Weights of a small transformer language model: 4 heads of 64.
Each number is 50 + 12 x the weight over its row's rms, rounded and kept within 0 to 99. Layers, rows and columns count from 0. The size before them is the row's rms in percent of the matrix's.

# down: layer 4 MLP down (transposed), 576x384, rms 0.0452, rows 257-274, columns 128-255
# gate: layer 4 MLP gate, 576x384, rms 0.0611, rows 258-275, columns 128-255
# up: layer 4 MLP up, 576x384, rms 0.0595, rows 258-275, columns 128-255
down257 099:26 61 42 53 67 44 38 40 52 55 41 67 59 20 55 46 56 75 45 32 38 51 32 56 28 47 41 64 35 39 44 53 36 50 58 35 49 56 49 63 66 63 45 63 67 63 59 41 60 41 51 50 46 60 42 64 66 48 51 73 22 42 60 31 55 35 54 44 52 57 64 52 67 38 46 51 23 64 26 52 51 40 47 38 53 37 44 46 44 52 56 45 69 66 53 62 37 40 41 55 48 63 49 38 59 62 58 51 64 45 49 69 38 62 53 44 60 67 73 57 53 72 48 77 37 45 62 54
gate258 103:65 33 43 39 58 51 48 72 53 57 36 27 45 74 48 52 39 43 63 51 55 35 69 42 29 59 49 61 55 39 54 54 67 74 68 39 39 47 37 54 53 44 62 35 50 61 45 60 33 24 56 56 32 21 57 56 35 37 61 58 43 42 57 47 59 52 28 64 45 53 51 44 85 40 14 47 33 56 47 67 49 39 65 45 49 50 51 49 50 59 48 44 60 39 64 37 55 37 57 55 56 56 31 44 46 45 46 45 52 50 27 52 56 50 36 53 40 61 45 49 62 55 45 55 54 40 55 55
up258 110:25 35 33 41 53 51 56 39 60 66 46 37 64 56 32 41 31 59 64 51 38 56 36 65 51 50 31 43 46 68 73 59 60 44 45 34 44 51 41 25 45 51 54 59 71 50 50 42 43 57 57 54 50 53 43 46 29 49 61 55 52 42 57 31 51 56 46 57 53 38 52 25 61 75 51 51 36 46 56 44 53 61 51 41 36 56 34 63 59 47 52 48 58 41 50 85 42 40 59 43 50 35 36 48 53 23 63 50 42 40 59 45 41 58 60 40 57 39 40 29 49 47 66 64 51 57 47 74
down258 098:55 48 67 53 49 47 54 43 38 73 73 52 51 48 48 40 37 40 62 49 70 35 56 31 29 50 65 37 63 48 63 50 55 34 60 47 32 36 54 48 46 68 44 54 59 27 65 51 64 52 37 51 51 46 59 44 40 70 54 81 60 36 53 36 48 50 40 45 31 46 43 50 32 55 51 74 28 56 60 65 40 64 51 49 44 26 47 66 75 49 41 48 68 25 31 43 65 54 46 38 45 63 67 51 51 49 37 51 72 49 26 27 62 47 44 45 68 50 50 68 50 52 57 54 60 57 51 55
gate259 099:42 63 74 49 50 48 44 55 46 53 41 58 39 27 65 74 47 50 66 62 52 67 56 46 46 59 58 48 54 43 43 55 54 56 57 61 46 41 46 44 48 39 45 42 47 46 43 44 40 48 34 55 73 65 63 52 50 42 31 30 48 67 25 48 64 80 58 49 28 41 56 42 56 31 55 67 33 30 39 51 67 76 32 49 51 44 47 47 37 59 59 67 63 60 39 50 62 55 46 59 49 55 43 72 49 46 51 55 29 42 51 51 59 20 63 68 41 66 54 60 27 61 42 54 44 32 62 47
up259 087:52 54 65 66 55 56 55 65 60 42 58 60 50 52 68 48 67 63 62 40 63 63 43 40 56 50 53 51 60 42 40 49 42 61 69 68 36 48 31 65 52 42 65 61 43 70 29 36 42 53 51 46 50 38 61 60 52 76 41 60 52 76 26 55 46 47 43 39 45 57 59 56 41 48 49 44 29 39 43 59 58 63 42 49 37 54 67 55 32 67 58 81 69 65 57 58 43 52 25 44 79 45 40 38 48 56 37 50 49 30 63 37 44 41 65 47 61 39 45 76 31 69 52 74 46 46 49 47
down259 104:51 47 59 63 54 46 40 62 65 51 31 55 58 53 43 52 53 71 46 40 45 26 31 53 56 58 62 49 45 70 37 68 49 58 61 41 43 45 41 72 55 59 65 48 60 65 28 45 66 53 69 32 47 67 45 61 54 44 29 55 67 46 36 69 45 58 33 26 52 43 39 33 47 48 58 62 64 60 43 68 72 52 43 41 29 53 57 43 66 49 79 35 70 42 57 50 62 55 32 55 48 36 52 54 68 40 73 51 67 40 49 50 58 66 58 53 62 54 61 67 51 62 51 52 20 59 53 46
gate260 102:51 63 74 40 39 64 56 25 50 66 43 78 68 45 67 46 50 41 46 42 30 50 41 49 57 55 60 34 66 60 43 51 49 59 26 45 64 37 46 56 42 62 59 69 55 58 36 40 59 52 72 35 72 60 57 52 46 65 57 39 43 39 74 41 24 41 47 50 59 57 42 36 37 42 42 61 61 45 57 47 55 60 64 76 48 90 59 27 49 63 68 43 62 49 38 42 54 49 66 45 47 80 45 59 62 03 57 57 57 60 54 50 51 46 49 55 57 61 63 48 64 39 74 36 45 38 39 42
up260 107:24 59 74 35 58 53 62 34 48 63 68 52 56 43 75 59 52 42 47 38 46 46 59 45 51 55 47 70 59 49 57 90 46 58 63 39 37 52 40 35 75 42 45 57 49 61 66 47 44 68 41 50 72 65 34 41 42 46 46 49 49 36 31 74 42 34 25 51 54 46 42 53 54 56 35 68 57 56 62 63 65 58 46 38 65 45 54 37 36 51 50 64 49 51 54 60 42 33 52 33 25 25 47 54 59 27 62 55 53 50 51 52 48 34 39 34 21 36 56 49 61 51 56 54 34 55 48 48
down260 101:57 39 70 40 40 39 34 43 73 45 51 42 70 26 55 35 54 73 52 50 40 67 58 46 34 41 43 28 41 46 51 28 46 46 50 52 52 58 47 43 48 52 41 46 53 41 35 42 51 60 33 57 69 26 48 58 73 36 63 79 59 26 59 58 55 60 48 55 59 55 53 56 66 69 46 52 59 51 45 35 47 38 38 81 54 48 54 47 59 51 53 59 45 44 64 39 71 39 78 44 64 60 59 48 54 60 32 45 60 60 43 31 68 48 43 51 57 87 50 63 62 53 38 69 41 63 44 50
gate261 098:61 62 46 56 41 62 51 38 44 45 47 50 45 46 58 28 88 39 37 43 58 74 55 58 47 57 55 43 55 50 62 57 63 64 54 49 43 48 59 53 33 61 54 69 53 43 42 75 61 24 33 61 60 51 48 62 54 57 53 53 34 67 60 55 54 50 47 68 47 43 40 59 42 32 49 74 58 53 47 43 40 53 64 38 53 61 65 60 49 56 49 49 55 60 46 50 62 42 59 65 54 58 62 52 45 43 52 32 67 60 50 58 42 62 62 72 58 65 56 46 49 29 21 55 47 47 55 48
up261 095:44 59 66 36 56 68 51 65 48 43 25 31 47 44 44 23 56 28 44 41 44 39 47 41 51 49 69 53 45 61 42 43 64 58 53 52 44 66 48 59 63 49 37 50 53 55 20 30 64 43 69 44 52 54 60 33 54 34 44 27 49 28 55 60 48 49 58 38 67 51 40 72 53 40 53 35 59 51 57 57 52 38 35 71 59 67 55 46 37 42 35 59 68 35 30 62 61 64 44 40 43 55 32 60 22 59 54 56 69 61 52 47 50 58 53 83 46 48 56 55 69 62 42 43 67 44 57 42
down261 099:46 60 67 32 46 81 55 50 44 25 66 62 14 47 47 57 52 37 45 34 40 47 34 80 41 65 38 53 73 58 41 54 64 56 47 59 55 21 61 47 51 52 52 22 13 32 46 58 62 41 83 36 41 25 58 52 44 63 62 64 61 53 57 47 35 40 61 59 47 53 58 42 47 60 58 51 35 63 63 70 49 44 58 60 41 45 40 60 47 58 61 62 48 52 38 49 51 45 66 50 52 59 50 70 54 36 41 51 53 39 41 57 45 33 28 66 43 77 36 58 73 48 85 38 51 47 22 48
gate262 102:64 33 61 34 60 71 49 49 42 64 53 60 54 43 55 30 55 43 71 42 54 46 48 49 48 49 63 49 45 22 60 58 52 61 40 56 45 44 58 44 42 50 28 46 52 53 26 48 72 44 42 73 45 62 62 32 39 50 41 58 44 42 70 51 62 46 46 59 69 46 33 63 40 71 63 34 57 51 49 54 58 59 35 57 37 81 45 44 56 55 70 60 54 63 63 55 41 62 48 34 28 47 45 45 58 36 61 48 57 67 35 64 43 48 58 40 66 38 43 47 49 68 38 66 42 40 87 54
up262 098:28 51 46 84 58 67 45 54 40 46 36 24 51 55 43 60 56 47 45 47 46 48 50 47 75 52 83 52 50 50 60 49 53 63 65 47 63 48 61 47 54 32 39 61 41 35 50 59 51 50 63 56 39 56 37 46 33 45 59 51 49 45 48 64 36 52 63 45 48 40 51 37 65 64 54 52 52 56 64 31 63 49 40 60 39 49 51 37 67 59 53 60 41 73 38 40 47 37 39 44 37 55 57 42 41 60 27 35 27 72 44 41 38 51 43 64 56 62 53 55 41 28 40 58 44 42 35 27
down262 102:08 59 43 55 42 32 52 52 46 57 54 38 31 58 51 35 60 62 22 66 20 72 63 72 48 45 48 62 51 73 49 39 50 39 62 66 35 46 58 56 52 44 60 46 33 50 56 43 35 65 35 31 38 67 56 78 56 56 52 45 63 46 45 33 37 79 53 36 36 62 73 56 44 42 41 41 45 44 59 67 27 53 48 63 52 32 47 55 42 41 37 46 51 37 57 59 56 46 48 44 70 51 58 43 38 49 50 59 48 52 71 49 58 50 42 47 59 79 54 36 54 62 43 29 65 84 27 43
gate263 102:44 52 58 56 34 62 33 52 54 48 44 54 69 70 46 58 50 45 57 36 55 43 42 72 60 63 39 45 81 68 46 47 48 64 38 51 68 55 49 39 54 51 40 51 43 53 49 58 65 34 53 39 58 52 53 57 58 63 52 19 34 51 60 58 34 49 29 33 67 41 58 34 68 42 33 36 60 66 56 75 60 53 67 60 48 64 42 49 35 29 45 65 52 66 72 51 43 49 32 68 73 43 45 43 67 41 57 40 62 45 50 51 54 31 44 60 64 54 84 21 61 63 45 35 38 66 60 54
up263 103:43 42 44 44 45 43 48 44 47 51 51 68 58 41 56 73 31 53 43 35 42 56 60 33 41 57 70 46 58 26 40 45 39 65 47 66 54 46 48 44 47 60 46 67 64 55 51 75 35 39 49 21 37 61 56 72 38 36 46 52 46 31 64 24 67 63 72 64 31 69 59 65 63 49 39 53 48 54 32 36 37 75 45 46 52 51 66 39 44 62 57 27 60 52 75 35 59 79 42 50 66 35 50 47 62 51 43 62 44 46 55 48 64 45 79 53 63 37 60 47 63 34 44 39 48 52 76 40
down263 100:64 69 53 48 51 43 37 42 70 59 57 37 43 51 64 29 54 64 50 59 42 60 44 64 44 57 56 44 40 60 61 53 53 50 86 38 67 51 48 49 47 53 28 50 31 36 42 36 45 83 44 51 65 36 31 46 43 30 63 49 91 41 29 63 46 54 44 53 47 66 38 55 74 54 56 54 43 39 50 52 54 70 69 47 57 51 69 58 57 55 37 39 54 44 35 51 38 64 74 26 38 47 42 40 63 52 53 44 56 32 29 47 33 46 26 47 47 55 23 37 58 58 53 46 55 66 66 72
gate264 101:61 65 48 30 64 64 63 81 62 46 32 55 37 53 57 35 46 40 56 60 49 68 59 26 59 45 28 42 63 33 45 50 59 62 41 47 63 53 68 62 44 39 50 43 31 59 48 62 50 56 57 42 75 57 49 54 32 56 55 51 60 70 33 46 43 52 56 37 40 45 54 62 36 36 53 40 63 31 41 43 59 32 36 53 77 41 48 38 53 30 54 47 75 45 56 61 63 47 26 57 71 75 74 58 69 47 53 48 58 51 42 49 34 72 40 79 31 45 37 48 49 44 53 55 76 70 53 60
up264 104:42 80 53 43 49 33 53 62 62 47 52 55 29 42 34 36 51 53 54 70 49 71 37 48 54 52 62 39 39 32 43 53 77 66 45 66 50 45 43 46 48 43 72 52 43 55 47 53 69 59 77 52 42 58 82 42 47 55 46 51 58 55 43 58 56 33 72 46 42 54 37 50 55 62 38 52 61 39 44 53 52 64 61 61 53 50 61 58 35 70 51 48 43 38 37 60 48 59 50 62 68 39 55 38 59 53 40 32 48 53 62 45 48 52 44 45 63 60 42 63 31 59 51 54 72 55 61 43
down264 098:45 54 56 33 52 43 51 49 55 64 54 44 45 55 50 53 40 40 50 33 26 55 63 52 53 34 35 55 56 46 56 68 43 45 67 37 40 47 60 63 46 52 45 44 48 57 57 59 37 51 62 67 48 54 29 73 59 59 41 61 40 41 28 48 50 52 46 60 55 48 51 38 55 46 63 63 69 72 53 56 40 53 59 56 51 44 29 66 64 43 49 64 51 51 42 34 41 34 58 37 63 58 31 56 55 43 58 66 56 49 42 47 34 60 28 60 30 99 60 56 42 60 20 48 47 39 66 38
gate265 095:48 51 42 29 41 42 37 58 54 53 61 43 47 43 46 49 38 71 44 39 54 26 43 52 36 53 68 65 75 70 47 52 59 53 54 46 53 50 50 59 45 25 48 34 43 70 63 46 58 54 46 44 43 58 48 36 38 61 63 32 54 40 51 64 47 58 81 33 34 57 62 56 46 42 28 60 54 76 62 52 63 45 55 63 35 46 81 68 53 37 62 40 43 39 66 52 43 45 44 72 53 50 64 45 51 29 59 57 48 56 71 50 55 75 52 59 48 39 31 49 61 45 59 60 52 60 57 46
up265 089:47 39 62 34 59 43 49 34 45 43 32 26 43 51 42 66 61 47 32 35 51 71 38 39 58 81 63 80 49 45 47 59 35 38 36 49 49 63 36 72 40 30 37 50 46 32 53 37 58 52 58 34 49 48 60 40 53 36 58 36 64 51 65 63 70 44 45 67 62 43 44 42 42 62 43 60 58 67 44 39 55 53 69 56 29 41 38 65 46 36 65 62 37 49 47 49 46 41 39 57 52 52 74 62 68 51 57 87 37 34 61 74 49 77 33 54 57 69 53 53 52 67 45 52 37 65 45 48
down265 095:55 56 57 71 79 50 72 42 48 52 34 47 53 65 57 51 56 43 34 41 46 51 49 55 42 64 54 32 43 53 50 33 51 36 53 55 56 56 32 52 51 63 53 31 74 28 56 39 51 50 41 59 54 78 77 38 33 39 52 48 61 72 74 70 41 48 40 55 46 60 31 53 46 37 58 44 67 71 53 47 44 31 42 60 49 66 78 40 42 56 42 45 54 59 29 54 45 50 34 67 41 59 37 58 61 65 49 29 48 55 50 55 48 65 68 41 55 67 41 38 45 28 40 53 73 37 61 38
gate266 102:51 57 57 47 38 45 57 43 49 25 40 59 61 58 75 42 54 20 49 47 56 46 45 67 53 69 63 60 57 45 72 64 59 48 55 27 76 64 39 45 53 47 53 58 64 40 46 33 25 54 61 44 56 69 55 45 61 59 56 39 34 61 63 38 33 50 49 64 46 52 50 52 31 44 55 57 51 55 51 48 39 41 50 68 34 44 65 34 45 65 41 45 42 64 57 60 36 49 62 83 56 56 34 46 31 37 45 40 63 37 57 30 53 68 58 40 56 46 36 56 36 21 48 61 39 50 53 36
up266 103:63 44 37 58 54 51 52 27 39 47 46 39 58 35 45 28 56 52 40 37 75 51 48 26 44 65 38 74 41 29 48 35 56 56 39 43 45 45 35 38 63 49 42 60 41 51 42 38 39 42 49 36 43 57 62 54 47 54 42 35 42 51 61 42 48 49 58 86 55 48 67 63 54 57 44 48 54 59 45 29 54 57 50 51 41 62 73 51 34 52 64 32 54 57 61 42 68 54 58 83 43 35 44 34 23 55 63 20 46 68 38 62 29 60 62 57 58 55 38 48 30 73 35 42 25 51 54 28
down266 101:63 20 30 52 58 41 45 48 51 61 42 57 27 67 50 46 51 76 33 34 44 51 53 56 49 51 56 52 51 52 38 59 46 55 77 63 38 73 50 49 48 57 49 51 58 55 61 74 46 41 52 65 40 64 55 39 51 65 52 45 35 35 56 40 32 65 46 39 48 56 51 61 46 64 62 70 50 61 47 54 64 56 56 73 37 42 60 48 62 66 54 58 66 51 41 60 33 26 36 56 66 65 56 50 45 36 52 65 53 66 50 62 71 43 51 52 36 29 38 58 68 27 48 41 37 52 71 61
gate267 104:60 58 60 36 49 41 47 52 40 63 53 67 43 47 51 64 50 56 54 46 50 37 56 48 38 58 65 41 22 56 44 61 34 42 42 65 49 56 48 76 55 47 71 51 32 53 56 64 69 49 38 48 49 38 58 57 42 66 54 81 55 43 36 37 62 60 28 43 55 30 66 57 35 38 50 32 29 48 70 55 45 51 35 52 37 55 66 55 17 42 63 46 29 47 43 66 35 32 44 52 62 56 35 76 72 53 63 35 40 42 60 58 43 61 64 52 59 45 43 65 52 52 58 51 59 26 39 30
up267 106:31 55 47 52 40 66 39 43 59 59 43 81 65 53 45 29 50 67 39 48 55 60 57 40 54 62 33 37 49 26 57 33 68 50 31 40 45 45 40 38 71 50 39 63 50 40 34 41 56 57 55 49 49 32 43 36 55 52 53 34 41 79 60 43 43 34 48 64 37 65 38 52 57 50 40 44 40 57 33 60 69 49 41 57 57 37 55 23 41 70 39 42 57 62 49 52 41 55 42 78 48 61 52 43 52 57 33 33 59 64 41 63 45 53 52 46 20 36 73 50 48 35 48 80 43 76 50 67
down267 098:48 42 42 41 68 48 58 46 35 36 52 28 55 66 43 52 61 48 75 68 42 42 48 52 57 30 39 57 46 67 36 41 54 51 64 58 35 60 41 43 68 70 36 55 61 51 50 67 54 51 45 74 46 44 76 64 42 58 29 60 56 25 58 41 56 34 41 09 65 50 44 42 64 45 60 41 53 27 50 39 71 41 50 67 45 44 44 15 52 36 60 66 48 45 40 26 39 42 58 51 54 55 52 47 20 50 44 43 38 49 43 46 60 55 36 52 53 42 43 56 45 52 55 65 37 25 67 63
gate268 105:64 51 30 36 43 41 63 70 74 43 51 42 50 39 32 54 47 36 69 44 43 48 53 53 82 50 68 58 60 54 63 56 74 52 51 33 31 65 52 49 48 51 44 52 34 50 57 42 37 70 41 58 56 28 42 62 62 30 66 49 41 34 61 66 29 68 28 47 67 54 69 47 35 53 70 52 50 41 54 48 39 23 32 62 57 60 69 62 62 54 53 54 41 48 53 62 74 19 52 48 60 34 37 54 46 56 48 51 53 44 52 71 64 71 56 69 48 58 41 52 52 24 31 67 45 55 47 34
up268 094:40 52 52 41 47 63 37 84 61 44 77 43 43 44 45 33 52 45 47 40 51 47 54 35 52 48 61 50 37 60 54 49 35 43 65 54 85 59 71 64 43 45 44 51 62 32 58 53 31 54 61 49 59 56 60 42 64 45 60 62 49 48 75 21 55 72 37 78 23 54 69 62 45 43 48 40 49 51 63 39 44 38 55 51 43 15 65 51 65 34 41 46 52 56 56 66 58 61 71 37 63 50 50 62 56 51 47 49 54 61 34 39 31 38 53 60 63 41 41 64 52 42 65 48 70 41 54 31
down268 102:25 17 40 68 53 35 55 35 33 48 63 37 60 45 64 37 53 38 43 49 53 42 53 47 36 39 61 45 64 55 55 47 63 36 67 63 43 59 57 43 50 48 59 44 59 38 44 45 48 51 73 22 27 64 46 58 60 54 58 42 41 73 59 54 48 48 56 59 61 42 48 30 65 31 33 57 48 50 40 47 59 49 57 51 61 48 47 53 49 44 40 43 35 54 32 45 18 58 38 49 34 49 40 51 63 37 46 57 52 37 49 38 30 44 63 60 59 44 41 59 37 44 57 46 69 45 56 35
gate269 099:46 74 37 59 60 38 54 37 73 46 41 43 44 59 25 38 49 41 42 39 43 50 36 60 52 45 42 58 52 59 61 34 31 65 46 37 40 49 62 41 54 58 61 38 57 56 50 38 38 59 72 29 60 38 45 74 47 73 59 35 53 26 29 50 39 33 28 41 58 44 29 38 60 63 26 32 41 24 59 46 59 55 56 36 53 47 51 47 37 37 53 15 38 61 54 61 57 59 54 38 61 38 66 39 51 54 41 57 51 48 58 28 47 52 53 70 65 36 48 30 53 47 34 63 36 43 56 68
up269 098:73 27 32 63 58 32 42 43 25 51 41 27 52 51 47 72 29 52 57 52 52 45 61 37 40 52 67 46 56 44 40 33 41 49 39 55 39 41 54 42 47 54 49 35 59 34 27 43 39 31 42 57 27 40 42 46 67 63 39 34 46 43 26 53 54 45 45 76 40 66 51 39 46 76 50 45 57 67 45 46 26 63 59 42 54 55 60 53 45 52 35 49 43 65 57 65 59 47 82 50 50 44 50 54 57 51 52 68 51 55 50 47 51 53 46 52 44 41 43 47 36 46 46 48 44 70 44 37
down269 096:34 64 34 31 52 45 45 48 52 61 31 42 53 50 49 74 40 40 67 65 48 67 53 26 56 52 46 35 59 31 52 57 54 35 42 48 64 42 49 44 66 56 76 55 56 40 35 48 61 51 51 67 53 34 67 42 45 49 57 51 38 53 59 46 69 57 58 53 56 32 62 51 62 47 26 60 39 32 48 58 35 54 72 59 70 34 61 48 52 50 58 39 61 52 35 45 58 40 65 44 65 23 51 77 37 66 74 62 53 57 37 70 33 53 48 46 64 43 33 27 45 43 62 36 54 64 53 62
gate270 109:50 53 57 57 48 48 47 50 42 49 49 29 54 46 70 33 48 58 79 55 44 58 43 33 35 54 42 38 59 38 60 44 34 42 42 47 80 56 55 31 34 51 38 62 48 30 72 42 65 63 45 42 40 52 38 33 29 41 66 46 67 53 52 57 65 45 64 53 71 33 63 41 43 35 37 65 81 64 44 59 40 41 72 53 47 68 49 60 47 60 25 65 52 40 52 24 52 52 30 35 44 60 63 65 60 51 47 31 34 54 51 56 43 33 65 65 35 49 51 55 33 50 42 62 55 43 47 57
up270 105:51 62 59 58 57 27 37 38 78 53 42 40 43 48 65 52 57 49 24 41 38 63 58 36 79 37 48 48 40 56 45 57 59 41 45 45 65 65 34 51 66 52 34 45 62 45 51 48 71 45 66 40 49 70 36 40 43 44 65 58 63 42 53 43 67 45 76 31 58 54 65 44 26 36 40 45 60 51 46 50 40 42 39 73 56 66 48 41 63 46 64 71 52 47 42 31 68 52 56 50 35 49 47 56 59 38 70 59 44 48 55 47 40 39 63 59 51 43 49 28 44 37 43 67 42 39 42 43
down270 100:51 35 37 78 43 34 44 36 49 41 45 54 35 70 30 56 60 51 49 46 51 48 44 39 53 39 46 57 35 56 51 44 63 63 48 51 47 52 56 56 62 68 70 62 54 70 41 66 52 51 53 40 40 60 60 30 37 57 61 49 46 38 32 48 55 58 51 44 41 62 74 62 63 53 50 42 67 61 46 63 53 50 44 40 55 51 45 46 42 31 40 42 55 32 67 51 43 38 50 29 33 38 31 52 55 59 60 70 55 41 50 65 37 39 69 58 40 36 30 70 69 44 51 35 49 66 61 19
gate271 098:42 55 60 65 50 63 45 53 42 32 53 70 23 44 54 39 41 64 33 56 57 69 62 20 61 48 32 55 59 42 44 63 47 81 68 50 51 42 72 37 49 69 53 61 57 37 61 39 57 29 66 45 32 50 78 59 33 55 32 31 53 62 55 50 49 51 26 66 88 57 64 46 66 50 46 51 48 47 39 63 49 67 62 25 28 62 66 67 39 42 67 66 24 61 60 54 49 52 35 44 48 39 63 57 47 39 35 49 53 48 34 46 40 84 60 70 40 58 40 58 36 53 29 51 39 53 31 45
up271 098:29 51 25 69 59 34 31 38 37 53 48 58 23 47 61 65 43 54 38 60 40 63 44 41 53 60 44 60 49 36 39 63 53 36 51 56 47 58 51 55 44 48 80 45 49 36 52 55 55 35 20 38 42 64 37 63 55 53 52 67 41 49 50 55 58 42 43 59 61 52 58 33 65 44 52 33 49 55 42 58 37 57 50 47 52 56 52 62 48 40 59 56 50 56 44 43 43 79 54 71 45 42 28 47 50 50 15 44 52 38 57 30 54 64 28 32 58 28 41 64 49 67 65 36 58 55 38 44
down271 100:58 53 65 58 60 63 55 56 46 42 45 44 63 40 27 65 74 44 65 54 58 36 52 57 40 65 47 55 74 65 65 58 58 50 44 35 38 40 56 50 57 66 67 51 62 46 71 53 52 49 56 66 47 36 65 66 67 45 38 58 59 30 63 37 51 61 75 48 59 62 50 58 40 62 53 56 61 47 54 42 57 49 60 65 58 37 50 59 32 57 48 37 52 47 28 30 39 42 54 53 44 49 40 56 35 34 56 44 32 74 49 47 62 41 63 42 22 55 56 56 49 52 49 55 53 53 70 40
gate272 106:51 48 47 30 37 54 51 71 47 50 57 48 78 61 56 57 64 44 63 63 46 55 55 37 57 62 53 52 68 62 37 47 49 45 62 59 65 38 46 44 41 67 54 43 62 33 30 60 50 70 31 38 54 30 41 70 37 58 47 53 42 53 55 57 61 44 40 60 28 51 49 44 61 34 63 39 43 37 60 37 45 50 34 33 51 24 57 49 69 26 86 50 44 55 47 62 40 39 76 27 41 62 52 60 56 33 44 58 53 60 44 60 49 64 62 42 42 54 55 46 60 61 58 54 62 32 71 59
up272 112:57 50 56 39 33 56 60 34 45 56 45 40 36 56 57 66 36 46 54 56 56 36 45 60 52 60 33 63 55 50 50 52 54 69 50 75 48 32 29 24 40 55 32 46 39 34 55 40 74 47 56 47 80 60 48 59 51 51 54 49 63 47 44 46 72 46 32 65 50 68 48 68 45 37 58 30 42 64 62 28 60 39 53 42 69 62 54 56 40 71 77 48 16 56 23 37 42 72 70 40 55 47 59 52 41 30 53 48 74 68 45 67 56 43 27 50 42 74 64 75 48 42 42 59 64 47 60 73
down272 104:48 49 61 54 52 65 65 53 60 52 65 33 52 65 34 45 60 62 55 65 44 38 47 83 74 59 43 51 40 62 39 49 55 34 56 49 52 66 35 42 30 63 54 25 75 58 37 63 50 44 28 49 48 59 40 66 64 65 57 55 48 55 59 47 46 65 56 61 59 65 51 49 47 63 53 19 51 58 54 53 54 44 57 34 44 55 75 44 50 32 67 53 44 36 49 87 44 33 46 50 55 30 42 68 65 49 46 51 59 40 43 54 63 78 43 47 40 86 59 55 61 58 60 58 34 44 64 40
gate273 096:45 53 85 52 49 59 55 62 32 72 18 38 35 60 47 66 39 51 59 60 48 56 37 48 52 35 38 49 64 43 50 53 71 38 49 60 66 50 58 38 44 31 58 57 65 20 55 57 58 51 55 45 71 57 31 57 48 66 37 42 76 50 44 73 54 55 50 55 55 23 43 36 47 50 41 50 26 52 46 63 59 57 65 43 68 50 47 56 40 56 64 27 54 46 49 58 58 53 65 49 53 47 41 47 54 73 57 63 88 40 35 52 35 49 35 37 35 62 60 51 56 53 47 54 51 61 60 47
up273 096:36 73 55 62 60 71 60 60 47 41 46 46 36 74 50 62 58 40 40 53 48 61 62 55 35 57 48 60 38 49 53 66 29 64 47 55 52 58 31 40 49 81 40 49 64 57 34 61 73 36 70 37 50 56 42 65 41 25 17 32 48 29 43 57 38 52 42 48 69 42 36 39 29 50 39 51 49 49 50 52 46 58 53 45 59 48 26 70 56 47 58 41 59 52 54 64 39 38 65 32 49 40 38 53 47 50 53 25 36 49 47 44 30 55 40 38 50 36 33 49 70 63 58 60 31 41 57 68
down273 101:67 44 39 43 46 63 51 64 74 52 44 64 62 63 55 55 58 67 49 37 46 46 58 50 33 51 61 52 33 60 36 40 37 44 42 51 29 70 54 73 41 48 27 42 55 57 41 33 54 64 55 46 49 61 60 43 60 39 46 55 55 48 39 63 27 38 56 44 60 45 65 44 52 47 50 44 36 61 73 44 67 61 38 33 21 56 38 45 59 36 53 39 34 62 56 52 47 41 66 55 50 63 52 55 44 63 51 43 42 28 55 57 58 54 44 37 71 22 48 53 60 34 55 67 42 26 45 57
gate274 096:57 60 77 55 46 44 59 52 27 55 54 61 42 43 48 57 82 52 44 52 41 46 85 56 65 50 70 46 43 34 41 48 49 60 46 42 33 58 52 38 59 52 58 55 70 61 51 36 54 50 49 72 49 38 52 31 50 46 48 62 43 51 30 28 55 49 46 69 51 53 39 42 41 53 44 71 40 58 27 48 48 52 67 44 47 40 54 32 35 47 44 56 35 55 36 26 54 40 57 46 41 41 52 46 65 46 55 53 52 43 40 54 67 53 68 48 60 33 35 61 60 51 52 39 28 63 75 53
up274 100:39 60 32 59 70 41 43 43 55 56 57 36 34 36 55 46 37 61 73 34 28 24 59 55 39 22 48 59 64 42 65 51 51 28 52 27 22 53 36 48 50 36 53 54 61 61 40 29 52 42 45 60 49 32 39 54 39 56 57 63 36 53 36 31 49 30 43 51 48 44 46 52 57 39 72 90 49 51 52 42 54 25 63 57 43 48 51 44 49 53 47 66 47 61 52 57 44 34 42 44 40 49 47 40 60 54 74 52 67 39 66 82 72 68 35 36 44 60 53 67 49 52 40 62 35 55 37 40
down274 100:60 74 27 51 37 49 41 62 45 59 54 47 49 45 37 71 55 55 41 42 51 41 46 47 56 60 36 57 41 58 55 49 71 10 31 59 65 32 52 52 54 37 49 46 46 43 41 55 56 70 61 46 62 51 63 61 57 43 41 53 62 50 40 58 62 61 55 57 69 63 29 23 49 35 53 47 37 70 54 51 53 58 53 73 37 46 40 43 44 64 62 49 34 52 53 48 43 46 79 40 51 59 38 52 30 48 44 45 75 26 51 52 51 55 38 71 60 75 51 59 29 50 76 36 56 43 62 59
gate275 092:54 71 53 76 58 62 28 54 37 43 49 51 49 59 45 52 45 48 43 54 59 55 68 55 54 66 66 52 65 51 60 59 55 48 47 41 52 64 32 44 50 48 42 66 52 61 51 44 59 79 33 67 35 85 52 39 71 57 33 60 53 57 35 28 44 46 54 46 58 66 59 56 29 43 30 65 37 44 39 69 34 67 66 55 67 36 56 39 58 57 44 48 43 46 55 55 58 59 79 58 40 58 45 52 56 38 33 45 43 39 66 49 66 59 17 66 47 48 42 50 70 41 58 73 45 42 54 60
up275 093:38 64 52 49 24 76 35 38 40 48 69 44 27 49 47 43 59 49 55 49 54 52 48 65 65 60 56 48 56 54 71 48 34 36 37 61 62 44 39 72 51 31 45 50 30 31 46 43 56 39 11 36 64 46 62 72 43 44 87 56 74 44 32 45 29 33 65 49 48 37 50 37 44 60 62 61 51 72 57 47 29 57 62 47 49 68 46 59 57 51 41 54 30 66 40 51 32 37 41 66 53 47 49 43 45 37 37 46 52 21 36 38 63 35 66 61 49 59 47 61 25 56 35 37 45 59 44 43